Weights of a small transformer language model.
Architecture: RMSNorm before each block, rotary positions, no biases in attention or MLP, untied embeddings.
Training: a variant of Muon for these matrices, 308M tokens, 5230 steps.
Each number is 128 + 24 x the weight over the matrix's rms, rounded and kept within 0 to 255. Layers, rows and columns count from 0.

# layer 5 attention key, 256x256, rms 0.103, rows 140-159, columns 0-127
[[100 130 107 117 122 117 123 112 112 170 122 108 109  92 107 124  97 127 146 105 138  88 113 145 117 148 119 136 101 134 143 170 144 125 122 100 153  93 135  91  94 133  66 120 161 143 139 134 168 111 134 100 118 172 157 138  75 100 106 116 138  97 150 135 124 101 161  67 128 139 110 179 162 133 133 125 132 143 117 128 136 158 132 133 139 148 123 124 113 101 106 137 122 112 119 125 114 150 152 138 122 109 113  98 127 123 140 138 130 101 134 132 159 122 115 154 128 126 109 156 137 138 104 135 150  75 100 161]
 [ 96 113 127 125 125 119  96 112 131 106 159 131 164 116 131 114 141 129  97 126  94 102 131  96 153 164 153  78 126  83 184 122 102 139  97 133 185  79  90 136 112 112 132 146 144  87 113 145 103 139 157 102 134  91 112 163 134 116 138 155 140 177 143 181 137 105  93 124 126 127 113 111 111 109 126 136 132 145 137 148 111 165 139 141 140 141 135 124 116 148  95 128  76 135 165 137 156 134  90 123 130  67 104 123 165 146 127 143 103  97 134 123 128 151 151 114 111 128 150 131 122 159 124 133 140 107 157 131]
 [129 144 134 123 109 108 170 120 102 118 138 147 147 111 161  95 140 122 138 148 125 146 160 130 100 165 167 119 132 142 147 120 124 129 115 124 134 133 109 122 135 173 139 136 146 117 110 118 163  44  99 147 130 111 153 133 106 136  88 154 147 188 139 121 114 136 118 121 142 154 134 130 144 145 132  98 111 106 114 110 153 110 107 125 162 143 116 134 101 157 116  97 104 132 140 125 125 124 146 129 133 156 123 112 130 105 119 128 125 158 126 122  69 114 164 132 104 124 120 127 154 124 125 144 100 116 115 112]
 [150 151 124 146 134 113 102  72 161 168 109  91 122 123 102 153 112 133 197 131 150 148 130 152 105 108  97 134 133 131 124 116 109 135 140 169  81 149 170 109 147  97 117 161 113 163 129 144 153 120  80 131 145 143 121  79 137 127 139 108 115 105 127 117 110 117 140  91 137  59 141 163 120 142 165 150 114 141 109 123 122 125 137 183 145 166 105 109 127 145 117  96 119 158 127 141 129 119 145 140 124 120 160 119 141 107 164 129 101 203 114 106  97 135 146 120 165 140 117 161 101 120 121 105 128  83  91 143]
 [133 137 140 139 124 154  82 116 106 153 144 118 148 145 123 103  98 107  76 127 125 120 129 136 156 163 174  71  83 124 179 160 103 112 145 131 167 112  59 148 113 154 145  90  94 113 142 117 157 116 124 133 116 100 150 133 113 133 135 163 133 130 135 133 128 103  93 129 109  96 126 115 137  98 142  92 134 118 161 143  94 152 116 118 131  97 168 112 111  99 109 130 116 152 101 143  96 125 127  86 155 101 139 125 149 125  92 118 135 109 138 160 138 154 133 123 161 129 113 120 120 103  91 105 113 135 136 128]
 [125 123 122 112 166 121 110 118 158 118 113 113  71 121  90 137 126 102 128 101 153 158 138 134 103 149 114 162 148 150 104 116 117 166 143 148 156 144 168 155 166  78 139 108 140 129 142 144 135 127 134 118 142 144 114 168  96  75 120  71 112 119 122 163 132 132 165 112  89 144 100 123 125 116 162 122 131 137  88 183 142  86 169 151 142 162 101 140 133  95 114 103 164 117 127 115 125 116 168 130 130 117 110 152 129 151 120 148 161 137 127 107 100 108 102 138 154 107 120 116 106 123 148 128 152 148 143  78]
 [111 154 124 131 133 114 148 122 127 127 125 122  92 105 128 113 121 165 158 100  83 135  75  89  56 113 177 113 127 149 109 136 135 133 144 189 118 126 152 134 116 127 138 158 146 121  84 136 116 122 125 129 145 130 159 125 132 120 118  98 142  74 131 140 146 134 160 124 159 110 123 136  83 174 115 179 127 126 132 121  82 134 117 151 145 100 123 136 134 108 129 127 174 129 116 139 140 152 159 151 169 118 102 143 110  88 140 135  84 102 128 141 128 110 111 112 134 141 158 118 134 140 174 103 123 159  97 161]
 [142 129 119 159 119 108 129 128 160 135 124 159  85 136  62 148 103 157 139 110 111 142 146 143 117 122 129 234 100 161  74 172 110 150 112 154  99 150 135 168 154 126 114 135 160 141 123  79 146 116 111 120  94 144 105  93 154 124 115 140 142 120 125  92 140 124 131 140 103 134 144  94 115 126 155 145  99 157 120 145 127 105 136 148  95  92  93  95 143  85 148 149 124 136  95 135 130 141 177 115 124 137 140 109 121 104 100 146 123 110 147  64  86 112 109 108 113 115 149 160 120 138 143  96 147 124 150 134]
 [150 142  81 163 124 160 118 100 148  92 134  63 137 115 113 169 159 113 181 173 123 113 120 120 120 163 122 129 134 121 117 108 148 129 130  90 155  91 145 148 148 125 107 160 129 152 148 108 116 123 133 149  95 124 126 152 108 102 134 131 113 161 143 146  96 157 171 119 147 117 123 125 122  97 169  95  93 148 108  85 130 143 123 150 122 131 155 129 172 127 125  71 137 125 118 123 163 133 159 147  80 104 124 126 138 137 137 116 140 132 134 122 141 124 139 136 136  99 129 140 120 103 145 122 119 132 127 135]
 [106 123 116 128 115 123 120 144 140 159 110 130 140 138 128 130 120 119 132 159  89 116 133 119 140 128 105 124 127 155 155 101 133  84 127 142 117 107 142 125 154 103  81 118 111 117  82  97  77 114 178 111  94 135 125 129 114 123 143 131 107 136 109 144 139 119 161 113 121  86 148 128 125 112 103 165 124  79 105 123 128 149  96 108 143 106 149 128 116 102 146 127 100 118 125 134 143 110 118 124 103  98 123  78 135 105 119  98 113 110 127 109  95 104 155 122  70 122 116 136 175 116 162 143 115 138 144 126]
 [165 123 133 117 121 138 149 118 133 132 145 138 126 105 134 132 138 160 151 136  99 114  98 112 167 141 132 133 125 119 110  84 121 129 131 149 111 104 145 131 147 158 100 146 148 121 113  96 145 140 139 115 147 158 142 157 135 117 147 145 116  97 134 140 150 132 139 144 149 122 126 113 147 154 149 156  76 159 129 116 121 125 175 156 117 103 139 109 136 136 130 134 143 113 151 126 156 131 143  83 122 140 149 126 137 113 129 160 103  80 145 133 126 114 141 126 118 115  86 148 113 117 121 164 141 147 125 148]
 [109 149 140 138 117 125 131 134 150 142 111 154 156  86 140 142 112 122 143  89 136  92 125 158 130  99 147 143 157 105 115  77 154 141  68 104 128 121 133 116 200 153 128 139 122 114 142 112 104 122 124 144 116 126  66 131 112 129 150 124 109 105 109 131 141 154 124 121 102 118 125 108  87  95 151 129 144 171 133 164  99 127 142 126 133 119  92 155 103 166 149 140 108 118 125 122 107  87 145 128 107 145 144 140 112 106 141 126  94  89 138 110 133 103 119 142 112 143 153 149 125 107 137 122 133 127 137 101]
 [137  95 161 134 173 134 168 167 100 127 150  97 131 101 113 132  68 148 131 125 127 127 129 154 151 133 142 104 158 126 157 132 141 114 114 155 103 156 156 126 139 135 100 133 152 152 111 131  93 139 148 148 100 102 151 117 118 107 108 104 131 118 149  90 142 133 108  97 123  98 100 135 113 151 118  77  94 180 118 136 114 117 136 142  96 105 138 126 128 103 121 124 106 135 130 117  92 158 110 131 106 144 118 126 139 145 114 162 128 128 132 102 165 101 144 108 110 114 152 133 104 171  97 101 102 118 123  96]
 [144 132 159 102 186 109  95 113 108 142 136 148 104  97 147 146  82 164 173  91 159 165 133  93 105 144 109 136 121  99 125 153 146 112 160 149 107 123 107 150 133 131 135 143  79 120 115  87 127 125 113 134 158 137 112 128 179 132 138 150 185 156 103 114 114 119 131  85 138 114 119 120  93 142 133 124 126 104 131 113 140 126 155 115 115 109 150 149 117 128 134 100 110 184 136 124 118 106 147 141 150 111 132 140 136 129 136 146 125 114 129 109 128 138 150 124 114  80 156 131 106 146 163 105 164 129 143 124]
 [123 105 129 147 138 117 134  84 131 124 148 160  97 132 106 135 102 130 162 120 144 116 121  87 107 137 141 126 147 150 171 134 138 116 126 118 112  97 122 134 145 175  75 123 165 163 109 158 131 176 130 131 137 136 144 137 107 130  67 105 121 121 108 111 135  85 176 130 158 167 114 136 121 150 181 127 146 138 129 136 141  77 135 123 129 149  83 102 129 119 157 114 107 102 133  97 106 113 109 106 135 146 148 119 154 120  97 133 100 107 143 126  59 105 108  91 190 151 131 122 122 120 131 153 143 152 140 152]
 [ 68 137 134 118 151 138 133 112 140 141 125 137 111 152 138 121 155 165  82 161 149 140 121 171 109 122 135 125 162 161 131 121 125  72 138 112 128 142 110 122 128 103  87 125 166 142 126 130 118 138  87 110 129 122 151 122 103 122 129 122 133 105 100 123 100 148 130 126 140 135 123  96 114 137 135 146 122 135 105 135 140 104 157  96 128  89 136 124 126 144 111 160 130 126 130 125  74 104 132 182 151 103 133 119 106 145 125 132 152 132 117 105 136 105 142 148 135 100  82 153 134 131 129 131 126 137 169 107]
 [133 158 139 106 144 129  98 127 130 123 147 161 114 127 131 160 133 114 134 126  99 149 115 124  91 128 154 108 104 119 165 120 140 120 141 134 125 159  80  93 151 135 148 111 125 134 112 125 123 169 160 138 117 137 124 135 109 114 151 162 145 144 121 162 128 138 104 146 144 150 121 127 117 116 135 115 136 150  90 152 118 130 180 101  98 151 133 154 100 169 140 118 111  71 124 139 122 119 181 136 113 129 121 136 102 139 123 132 145 116 181 140  96 100 122 144  90 142 108 117 167 124 139 114 128 132 164 112]
 [131 106 147 181 140 152 140 148 159 140 142 129 127 120 119 118 103 127 125 137 157 153 100 115 136 172 138 137 146 104 112 164 128 135 103 104 138 145 135 134 111 122 139 104 120 121 125 114  87 115 106 104  76 109 161 144 124 136 106 130 123 147 135  67 148 163  92 149 147 125 107 140 129 133 158 106 108  87 110 115 130 143 115 190 116 110 158 118 126 143 123 126 126 137 169 119 149 122 104 114 116 134 148 144 120 112 127  81 129 134 139 122  96 116 166 114 115 112 121 150 143 125 127 146 114 197 108 128]
 [170 159 142 140 130 126 110 140 134 110 130  85  76 131 113 155 108 118 154 115 150 116 135 120  85 131 129 105 129 121 139 135 158 185 112  94 119 129  96  82 101 100 150 111 121 132 163 124 139  97 160  95 172 135 151 137 128 139 162 157 115 161 128 162 131 133 166  95 108 149 163 136 131 156 110 152 127 132 115 124 117 124 109 147 187 110 144 108 169 127 149 102 151 117 127  95 108 188 103 136 106 162 119 127  99 153 110  99 144 117 113 121 122  86 118 143 102 148 152 111 107 107 100 100 148 148 128 100]
 [111 126 159 111 138 129 156  86 161  99 173 134 125 142 142 129 132 130 124 123 142 123  90 130 148 122 134 123 135 142 123 132  72 134 130 130 114 130 103 159 103 134 136 125 114 113 100 119 169 146 115  93 111 116  71 112 114 152 132 133 144 100 136 159 121 146 118 110 141  91 146 160 106 133 115 160 131 123 112 157 135 152 119 151 120 157 116 160 128 111 131 135 134  92 127 123 103 160 146 142 142 148 119 151 123 151  93 131 126 170 128 110 137 140 122  79 117 111 136 136 127 113 159  78 133 152 102 109]]
# layer 5 attention query, 256x256, rms 0.101, rows 141-159, columns 0-127
[[163 125 123 115 111 101 103 135 124 125 135 146 141 116 149 149 166 143 122 151 117 164 147 139 145 149 129 115 109 104 116 122 126 136 146 123 119 144 124 116 177 147 124 144 143 130 137 143 148 160 149 137 138 149 146 135 124 140 182 148 119 130 111 136 103 107 149 137 121 129 122 125 137 162 118 104 148 113 127 102 153 126 105 132 131 101 143 143 153 145 122 163 131 138 154 109 138 126 128  92 126 109 146 125 133 138 100 103  97 110 128 110 144 141 119  97  73 170 138 130 140 124 150 103 127 139 149 139]
 [ 88 151 122 118 112 121 113 137 119 140 154  93  94 131 155 112 152 125 154 131 122 182 160 179 147 125 176  83 114 164  94 159 109 149 115 139 170 132 158 134 138 152 131 158 130  89 142 148 142 122 135 141  91 118 127 147 145 106 125 129 107 127 161 103 162 103 149 137 135 136 112 142 154 154 121 131 148 171 167 116 141 117 106 146 148  94 114 124 131 118 156 100 127 115 132  92 148 121 131 139  91 111  97 127 144 142 142 163  92 130 122 123 133 144 157 138 116 112 104 107 110 116 119  96 147 128 127 140]
 [154 121  88 131 142 141 132 133 124 155 112 139 127 146 158  77 165 141 128 156 128 124 137 104 145  89 115 123 150 129 120 121 115 167 136 142 139 132 156 140 109 133 137 137 150 142 107 130 125 146 145 101 119 134 147 125 104 151 118 140 147  93 110 131 112 127 171 144 116 153 115 105 124 160 136 106  90 147  95 135 109 159 106 143  86 136 155 136 151 143 129 117 144  90 130 108 168 180  83 131 129 114  98 153 129 128 158 117 124 141 151 118 113 148  95 125 108 122 104  92 133 137 135 155 137 130  97 128]
 [171 118 129 125 143 162 142 151 112 150 139  90 115 145 117 125 102 139 121 130 136 132 100 116 165 136 129  79  76 129 158 161  95 116 113 159 100 132 140 126 155 130 132 117 121 120 105 139 117 132 139 109  87 129 142 132 119 141 140 134 133 136 129 146 118 128 113 118 151 144 170 109 128 115 137 121 110 151 112 128  99 125 102 119 117 114 142 112 119 152 119 113  90 121 111 108 143 164 124 133 101 136 116  87 142 142 130 143 136 125 136 124 136 140  95 147 110 104  72 143 112 123 139 129 129 120 115 126]
 [135 119 163 150 146 125 120 167 116 163 111 140 164 112 138 105  79 169 132 100 154  83 112 127 149 180 105 122 107 146 170 147 120 158 139  93 103 132 104 130 148 115 109 126 118 122 147 128 107 118 122 120  96  94 130  95  95 139 127 172 118 115 145 146 149 122 143 140 129 121 142 151 121  92 156  98 113 138 123 137 119 136 132 160 151  87 139 165  97 116 105 155 107 161 120 101 127 102 137 101 140 149 165 121 134 142 153 130 128 137 118 180 126 112 108 147 105 136 128 132  97 162 136 111 156 109 146 159]
 [136 141 120 118 101 130 143 131 137 115  94 111 151 152 158 124 171 104 141 127 106 113 122 118 126 141 147  80 108 141 158 112 100 103 139 173 141 146 104 135 127 104 130 108 109  92 128 149 117 138 158 141 140  89 149 145 125 112 125 120 133 118 134 133 128  99 107 145 112  82  98 113 151 153  59 110 120  80 141 152 128 130 105 105 147 168 129 134 146 146  98  93 148 147 110  91 139 147  90 152 130 116 107 130  93 135 100 105 134 136 133 138 128 101 145  90 125 108 130 168 125 148 108 110 116  88 135  84]
 [155 123 168 133 144 149 129 141 147 133 172 103 145 140 121 158 111 119 143 142 105 117 108 119 102 134 148 161  58 140 115 112 125  80 114 161 102 116 140 144 134 125 119 117 116 159  76 163 154 143 121 111 130 135 107  97 112 104 143 106  93 124 114 146 156 132 147 120 156 129 114 122 114 119 107 139 127 112 136 107 109 108 110  95 149 121 131 127 115 136 153 128 118 114 130 136 124 150 121 154 117 129 108 126 108 123  93  98 121 160 123 101 135 116  86 132 151  77 107 118 106  95 126 141 126 146 133 117]
 [ 98 133 148 108  99 126 144  98 127  67 142 147 111 147 115 152 138 113 127 139 120 105 159  81 108 135 137 140 171 116 124 167 128 151 135  97 129 145 142  79 187 115  56 124 117 122 112 104 110 104 155 128 137 124 148 105  96 122 127 171 135 110 142 134 142  95  93 158 162 139 123 113 175 115 119 108 132  68 151 103 144 107 159 114 150  91 137 127 123 133 112 136 112 119  93 130 116 137 107 121  94 102 133 108 149 128 139 107 169 151 115 159  96 153 183  53 132 163 114  93 143 157 123 140 136 133 110 141]
 [132 132 150 117  91 146 123 141 132 120 132 139 108 133 134 143 149  59 105 148 117 132 138 144 170 135  87 141 118 123 136 122 124 144  77 149 139 104 117 135  92 151 154 123 159 180 143 115 105 108 146 132 133 162 156 131 133 107 121 109 142 166 133  84 152 140 180 183 109 169 141 130 148 150 131  92 104 109 153  81 114  84 116 129 138 133 112 129 177 114 140 118 169 128 147  85 136 129 162 125 146 140 156 109 154 132 107  87 158 163 167 138 145  85 117 135 128 140 116 121 130 166 103 135 111 142 118 123]
 [119 130 124 106  95 113 105  84 119  78 181 156 113 127 136 135 137 106 136  77  86 127 106 109 113 148 145  98 122 137 158 154 125 164 126 149 152 144 140 154 126  99 131 138  82  95 120 146 119 146 114 120 108 116 130 139 113 131 115 149 167 124 149 110 102 148 138 123 119 147 149 101 132 123 156  96 142 125 123 150 141 141 126 139 128 119 132 126 142 158 144 136 136 137 105 135 145 128 140 103 134 144 116 121 123 107  91  95  84 132 123 125 156  95 152 155 105 122 126  90 137 136 135 145 139 146 175 109]
 [126 162 153  89 111 119  92 113 143 128 144  93 103 152 159  83 149 176 129 187 118  91 157 135  91 134 130 115 139 150 143 152 121 128 160 137 167 128 147 134 115 128 118 128 126 144 140 153 135 128 152 103 142 118 155 112 100 133 127 127 122 129  79  73 110 123 133 128 108 106  88 122 108  93 134  96 144 129 133 139 117 121 101 144 142 114  88  69 105 100 137 147 107 114 130 144 135 174 111 123  75 121 121 142 140 147 124 131 132 126 132 173 137 117 122 155 136 116 143 135 143 152 155 153 128 171 151 118]
 [149 142 131 161 111 104 146 158 143 104 130 142 162 144 144 136  95 153 151 153 108 112 144 123 126 101  84 151 122 146 135 119 128 123 139 143 155 113 126 162 105 121 117 100  57 132 111 142 150  95 146 156 132 120 171 150 108 139 108 134 123 122 144 125 127 122  99 137 114  95 138 109 161 117 105 103  97 161 142 118 168 113 132 133 127  91 139 122 123 134 110 100 105 133 161  98 143 146 142 123 137 168 129 164 129 118  90 135 149 115 120 100 154 141 123 115 135 127 119 106 152 139 126 130 138 106 117 117]
 [ 91 113 148 127 130 118 149  95 125 128 169 121 140 142 139 102 120 130  99 142 103 133 130  96 125 135 123  87 108 133 152 105 126 122 118 143 123  98 152  85 108 130 136  90  99 104 160 110 145 161 127  97 114 122 131 131 134 114 141 152 100 130  72 150 110 136 162 109 140 127 111 110 134  97 119 153 139 121 118 127  78 100 139 109 110 110 123  94  79 121 168  78 110 114  99 112 173  88 124 144 200  99 157 124 134 110 143 144 103  90 131 104 125 152 107 102 114 121 133 125 109  96 141 109 141 158 102 147]
 [131 128 127  98 152 121  97 133 102 133 113 197 127 157 136 137 152 126 110 150 113 100 124 132 154  85 129 127 139  89 141 131 136 147 137 139 108 102 148 147 101  96 112 162 149 122 143 115 143  81 113 121 148  83  89 119 151 154 124 126  98 120 173 103 113 131 142 114 125 194 126 108 154 130 128 115  95 122 135 130 160 130  82 172 127 131 118 163 154 142 140 122 128 106 145 127 129 126 140 129 132 129 145 150 183 124 123 127 125 129 140  97 174 180 139 136 114 109 120 117 110 140 100 110 152 144 139 150]
 [161 122 134 124 109 150 134 114 119 159 152 101 100  97 113 135 154 250 120 133 129 119 138 107 122 126 115 122 137 117  97 114 121 157 145 126 156 138 128 130 125 112 121 144 122 189 137 110 113 113 154 139  74 135  99 172 124 130 121 147 124 119 124 130 143 144 112 136 119  89  93 104 135 137 147 110 119 127  88 140 125 106 160 102 154 126 142 118 123  72 113 117 150 155 126 116 172 111 122 135 122 133 120 146 120 143 135 129 106 119 140 115 106 120 138 130 125  74 136 115 107 140 127  76 144 115 128 130]
 [113  81 131  94 124 100  98 125 139 118 135 109 163 141 100 122 117 119  87 113 146 158 143 131  96 164 165 110 142 151 103 137 163 127 140 118 138 110 153 123 114 106 143  96 143 113 144 132 104 141  96 106 118  62 125 125 109 101 137 140  97 105 151 114 148 128 148 129 112  73 168 127 165 104 155 137 129 146 131  93  95 148 116 136 125 125 139 106 145 105 145 113  93 124 143 150 125 126 134  68 126  91 162 101 153 177 140 109 165 173 115 139 120  78  97 150 116 146 144 138  88 115 139 156 109 146 139 136]
 [127 126 148 190 117 109 139 131 112 114 150 107 111 123 140 151 131  77 145 119 147 129 125 100 136 109 129 139 152 129 143 102 125 146 124 144 161 145 100  97 141 142 135 132 105 116 149 179 121 125 158  99 108 119 146 132 146 130 109 134 105 178 150 116 145 120 138 150 163 130 143 166 121 102 121 120 109 126 127 156 145 119 111 130 160 133  94 146 166 141 162 125 115 120 142 122 146 138 115  87 104 105 121 104 114 106 126 135 138 102 135 114 157 114 182 158 112 122 100 118 138  88 130 140 100  89 150 118]
 [166  93 115 159 132 163 105 125 107 148 103 129 163 142 156 130 109  96 147 141 120 116 147 148  91 147 124 111 118 159 125 117 128 108 143 141 129 144 155 107 163 146 134 118 152 153 129 120  92 103 123 161  77 136 148 102 104 140 151  97 130 146 144 168 134 125 132 100 143 138 107 117 161 174 165 142 157 113 158 145 118 152 115 157 113 158 118 127  84 140 125 138 127  93  86 141 157 149 114 157 149  67  99 179 144 133 157 135 125  72  93 130 124 123 133 101 128 116 129 130 145 168 113 123 100 138 159 147]
 [118 128 156 102 139 147 130 116 160  90 133 120 140 135 128 116  87 108 138 102 134 113 132 110 109 131 138 122 120 129 163 139 130 153 107 121 148 112  81 109 137 109 139 109 139 155 151 142 164 108 106 141 136 116 109  99 111 120 119 118 153 127 112 138 146 149 115  95 146 146 121 127  88 112 109 140 124 107 118 125 154 134 151 135  95 148 129  77 149 115 119 118  84 135 122 106 155 111 100 115 132 150 131 138 149 139 117 131 128 102 127 161 146  89 100 100 112 117 127 106 132 152 125 131 108 128  96 116]]
# layer 5 attention value, 256x256, rms 0.079, rows 128-135, columns 0-127
[[128 149 157 113 128 163 120 135 122 143 111 177 135 166  92  93 119 127 119  91 152 119 132 144 153 135 135 124 126 115 138 130 120 126 161 102 124 124 122 135 135 107 127 103 125 122 119 135 122 158 103  97 164 154 143 125 160 146  86 149 155 129 109  96 121 135 133 126 113 148  69 142 131 105 141 135 132 139 169 148 148 149 123 112 119 131  86 140  87 136 118 136 117 156 129 121  98 115 161 101 119 108 109 107 112 141 133 141 120 161 134 156 109 102 157 184 160  92 131 142 108 160 148 191  91 122  60 131]
 [187 113 106 133  96 100 123 139 154 124 119 117 109 115  87 142 156 117 117 144  74  99 151 109 120 120 111 132 134 107 121  92 166 116 156 168 177  95  91 149 126 125 121 127 110 128 160 137 135  57 145  97 131 117 100  95 182 142 159 149 128  86 137  90 143 129 107 122 125 149 111 118 159 162 107 111 161 140 109 151 108 104 114 158 124 116 113 109  81 154 158 125 144 115 116 100 137 136 122 140 109 118 133 123 114 111 177 127 127 143 142 134 101 104 114 134 110 161 128 162 131 141 144 141 144 119 112 104]
 [100  95 146 132 108  96 127 101 135  90 135 141 124 104 104 101 117 159 136 121 125 156 129 132 168 148  98 130 135  88 171 147 142 150 116 125 163 113 127 157 100 111 111 130 126 114 112 177 162 120 114 127 160 141 105 143 123  92 139 149 111 119 112 147  99 154  98 151 100 150 115 158 137  92 139 141 144 118 165 128 180 134 105 125 137 131 137 114 121 159 124 132  86 117 137 110 149 149 109 101 122 120 113 125 134 116 144 101 116 129 103 152 130 169 111 130 129 124 118 108 154 123  85 153 176 141 154 142]
 [111 128  90 126 126 161 101 123 135 150 137 121 150 134 124 108 102 134  92 136 131 109 145 129 124 112 111 139 126 130 120 121  96 140 107 106 105  93 106 175 139 178 180 126 131 118 121 142 127 152  88 152 134 103  91 118 157 148 102 123 146 149 174 173 145 105 113  95 120 177 121 138 124 147  83 147 160 118 131 164 140 131 130 111 114 150 156 141 141 105 122 142 132 133 145 138 123 175 102 171 120 119  78  86  98 147  99 109 166 150 119 126  93 166 143 155 141 119 126 174 147 132 153 144 124 151 111 148]
 [103 155 139 137 122 123 108 128 125  88 131 122 124 154 143 111 126 135 121 131 128 117 118 145 155 136 155 118 157 114 110 116 132  93 146 132 119 100 158 132 116 156  98 110 111  91 103 122 141 164 116 117  79 115 128 169 150 147 133 119 110 151 164 122 160 122 124 155 152 107 128 141 120 118 121 134 134 105  83 123 144 153 138 128 102 150 121 178 141 122 127 145 127 112  99 127 114 106 123 151 136 122 102 130 122 101 144 113 104 143 129 120 115 163 145  89 152 123 109 129 109 126 129 112 141 102 120 111]
 [142  94 142 117 138 138 128 147 101 113 133 149 125 186 133 157 150 142 145 133 154 124 108 122 107 128 136 122 119 100 151 102 104 122 119 129 116 153  96 133 132 182 169 125 115 147 121 138 103 164 141 112 147 111 152 176 115 131 128 131 142  76 148 122 131 157 152 169 119 119 123 125 129 135 113 126 118 157 172 108 138 173 149 111 104 143 130 114 106  94 151 151 113 138 121  99 123 142 106 131 130 111 124 140 144 148  88 107 122 123 111 118 130 109 124 159 163 131 144 112 149 131 148 150 101 134 122  96]
 [113  95 126 137 136 113 121 114 120 158 132 145 116 149 146  90 125 165 174 134 156 105 141 127 171  99 115 141 105 131 115 112 116 152 143 104 126 147 117 119  97 120 113 174 109  84 145 119 154 163 153 150 132 134 138 112 139 127 137 151 104 110 121 109 130 129 117  81 130 113 135 158 158 127 126 163 111  91 123 170 137 127 133 100 102 130 121 165 113 141  93 100 113 153 111 124 143 140 124 161 136 105 115 113 107 122 143 122 143 127 105 118 112 139 111 113 137 158  87 130 160 161 153 112 131 150 133  91]
 [119 134 127 114 102 138 123  98  94 135 120 124 125 145 112 133 156 145 154 106 130 113 147 159 143 168 156 138  82 133 103 131 163 138 113 168 133 133 129 150 139 113 136 135 116 107  93 111 145 120 127 140  88  95 153 139 130 123 144 161 111 131 142 172  85 157  94 150 114 126 135 138 146 144 122 152  95 103 124 121 158 138  85 110 128 130 105  88 102 141 151 118 120 122 125  86 155 127  97 151  55  92 140 131 142 143 129 152 110 139  97 162 115 122  94 139 130 127 119 104 121 153  99 139 103 183 102 122]]
# layer 5 attention output (transposed), 256x256, rms 0.0586, rows 128-134, columns 0-127
[[125 144 131 115  89 153 132 132 150 135 111 109 130 112 113 126 132 141  94 132 142 142  75 142 129 123 100 110 146 114 152 158 126 110 134 120 165 151 138 160  95 104 184 115 126 125 149  99 119 150 149  97 139  98 148 121 131 108 169  95 126 130 102 114 145 117 143 123 134 139 155 131 136 137 143 141 131  79 174  92 132 142 129 124 129 140  85 126 137 116 134 108 151 105 110 149 147 152 124 133 164  93  72 127 112 127 136 107 165 100 106 131 141 138 104 136  97 160 134 114 129 137  88 100 124 124 155 123]
 [164 131 127 136 143 127 111  88 142 116 166 141 185 147 156 141 120 128 130 134 138 129 117 106 119 119 124  39 158 117 164  98 126 144 163 121 133 157 136 104 131 128 104 169 124 144 137 138 133 140 142 167 140 155 118 145  98 111 108  92 184 153  79 110  92 126 149 146 166 190 143  83 116 122 119 112  99 146 155 165 138  62 150 100 103 105  86 121 139 142 133 103 145 131 106 205 133 144 121 100 101  94 160 181 162  73 124 137 123 172 122 100 153 128 151 128 176 128 142 118 156 135 147 130 135 130 132 123]
 [131 123 137 117 116  96 131 121 167 129  87 142  89 133 184 144 108 131  91  99 121 135 107 155 131 147 179 114 119 172 137 102 120 140 129 115 138 117 124 136 107 122 136 125 143 114  95 176 131  86 131 134 180 122 142 137 144 132 146  70 129 133 131 116 130 112 139  97 153  84  97 142 112 144 117 138 151 113 117 140 101 123 138 115 106  90 121 141 123 134 145 120 141 145 128 163  97 144 165 119 130 127 109 157 134 107 160 141 117 151 157 118 105 123 144  81 158 158 140 143 106 172 114  70 153 146  70 130]
 [161 119 151 172 154 150 127 133 111  93 130 101 106 130 131 109 123 137 146 131 113 118 115 142 119 105  90 141 124 130 150 123  97 113 107 124 127 106 133  98 137 161  94 119 153 124  83 126 133 160 160 130  90 128 120 134 162 129 122 165 139 131 122 156 104  96 136 138 163 137 127  80 175 120 159 122 137  91 170 117 137 144 131  94 144 143  97 112  78 131  99 117 144 115  95  91 134 143 108 103 125 175 120 105 119 135 150 147 121 119 137  75  91 153 123 106 111 110  84 120 138 146 165 145 147 142 107 150]
 [110 110 100 108 138 133  99 150 141  94 151 142 132 170 134  83 117 164 135 126 103 152 153 138 128 109 116 149  93 123 134 168 131 116 152 118 128 139 159 150 128 162 100 138 132 107  99 112  95 118 152 138 119 115 138  59 131 181 165 135 122 102  92  99 108 130 145 122 127 167 131 129 127 142 116 117 143 129  80 164 145 184 139 136 107  70 109 111 112 123 123 159 118 100 145 123 110 143 127 131 127 160 114 102 120  98 124 116 112 144 107 102  99 130 144 101 130 136 112 110 166 123 146 117 166 133 117 132]
 [121 127 110 134 153 161 148 115 154 125  92 123 115 128 117 126 108  91 162  97 148 120 148 124 146 119 128 203 150 145 132 128 120 100 122 109 115 132 106 122  93 128 128 170 143 117 128 136 165 127 120 160 157 134 132 128 133 102  83 121 129 156 126 159 119 153 158 130 128 119 167 149 113 122  98 137 110 103 151 135  98 103 103 105 157 134 118 143 120 115 127 103 116 134 108 115 137 139 166 155 120 165  73 142 102 134 168 142 163 137 107 146  90 126 156 128 106 145 112 118 154 157 111 123 121 137 130 128]
 [131  68 140 130 160 146  74 113 105 134 133 138 151 116  88 140 112 153 127 126 151 109 154  74 134 122 118  82 138 129 111 108 132 163 159 143 110 103 145 117 123 145 112 113 134 121 127 100 118 126 139  99 143 137 158 140 149 166  98 159 112 112 117 106 123 134 104 107 128 160 145 115 137 119 102  86 145 173 104 133 123 137 148 133 137 153 105 127 119 142  84 136 110 168 113 159 115 143 118 141 134 130 130 151 136 184 127 166 107 115 130 128  93 123 129 121  58 102 105 107 109 104 107 124 106  98 133 112]]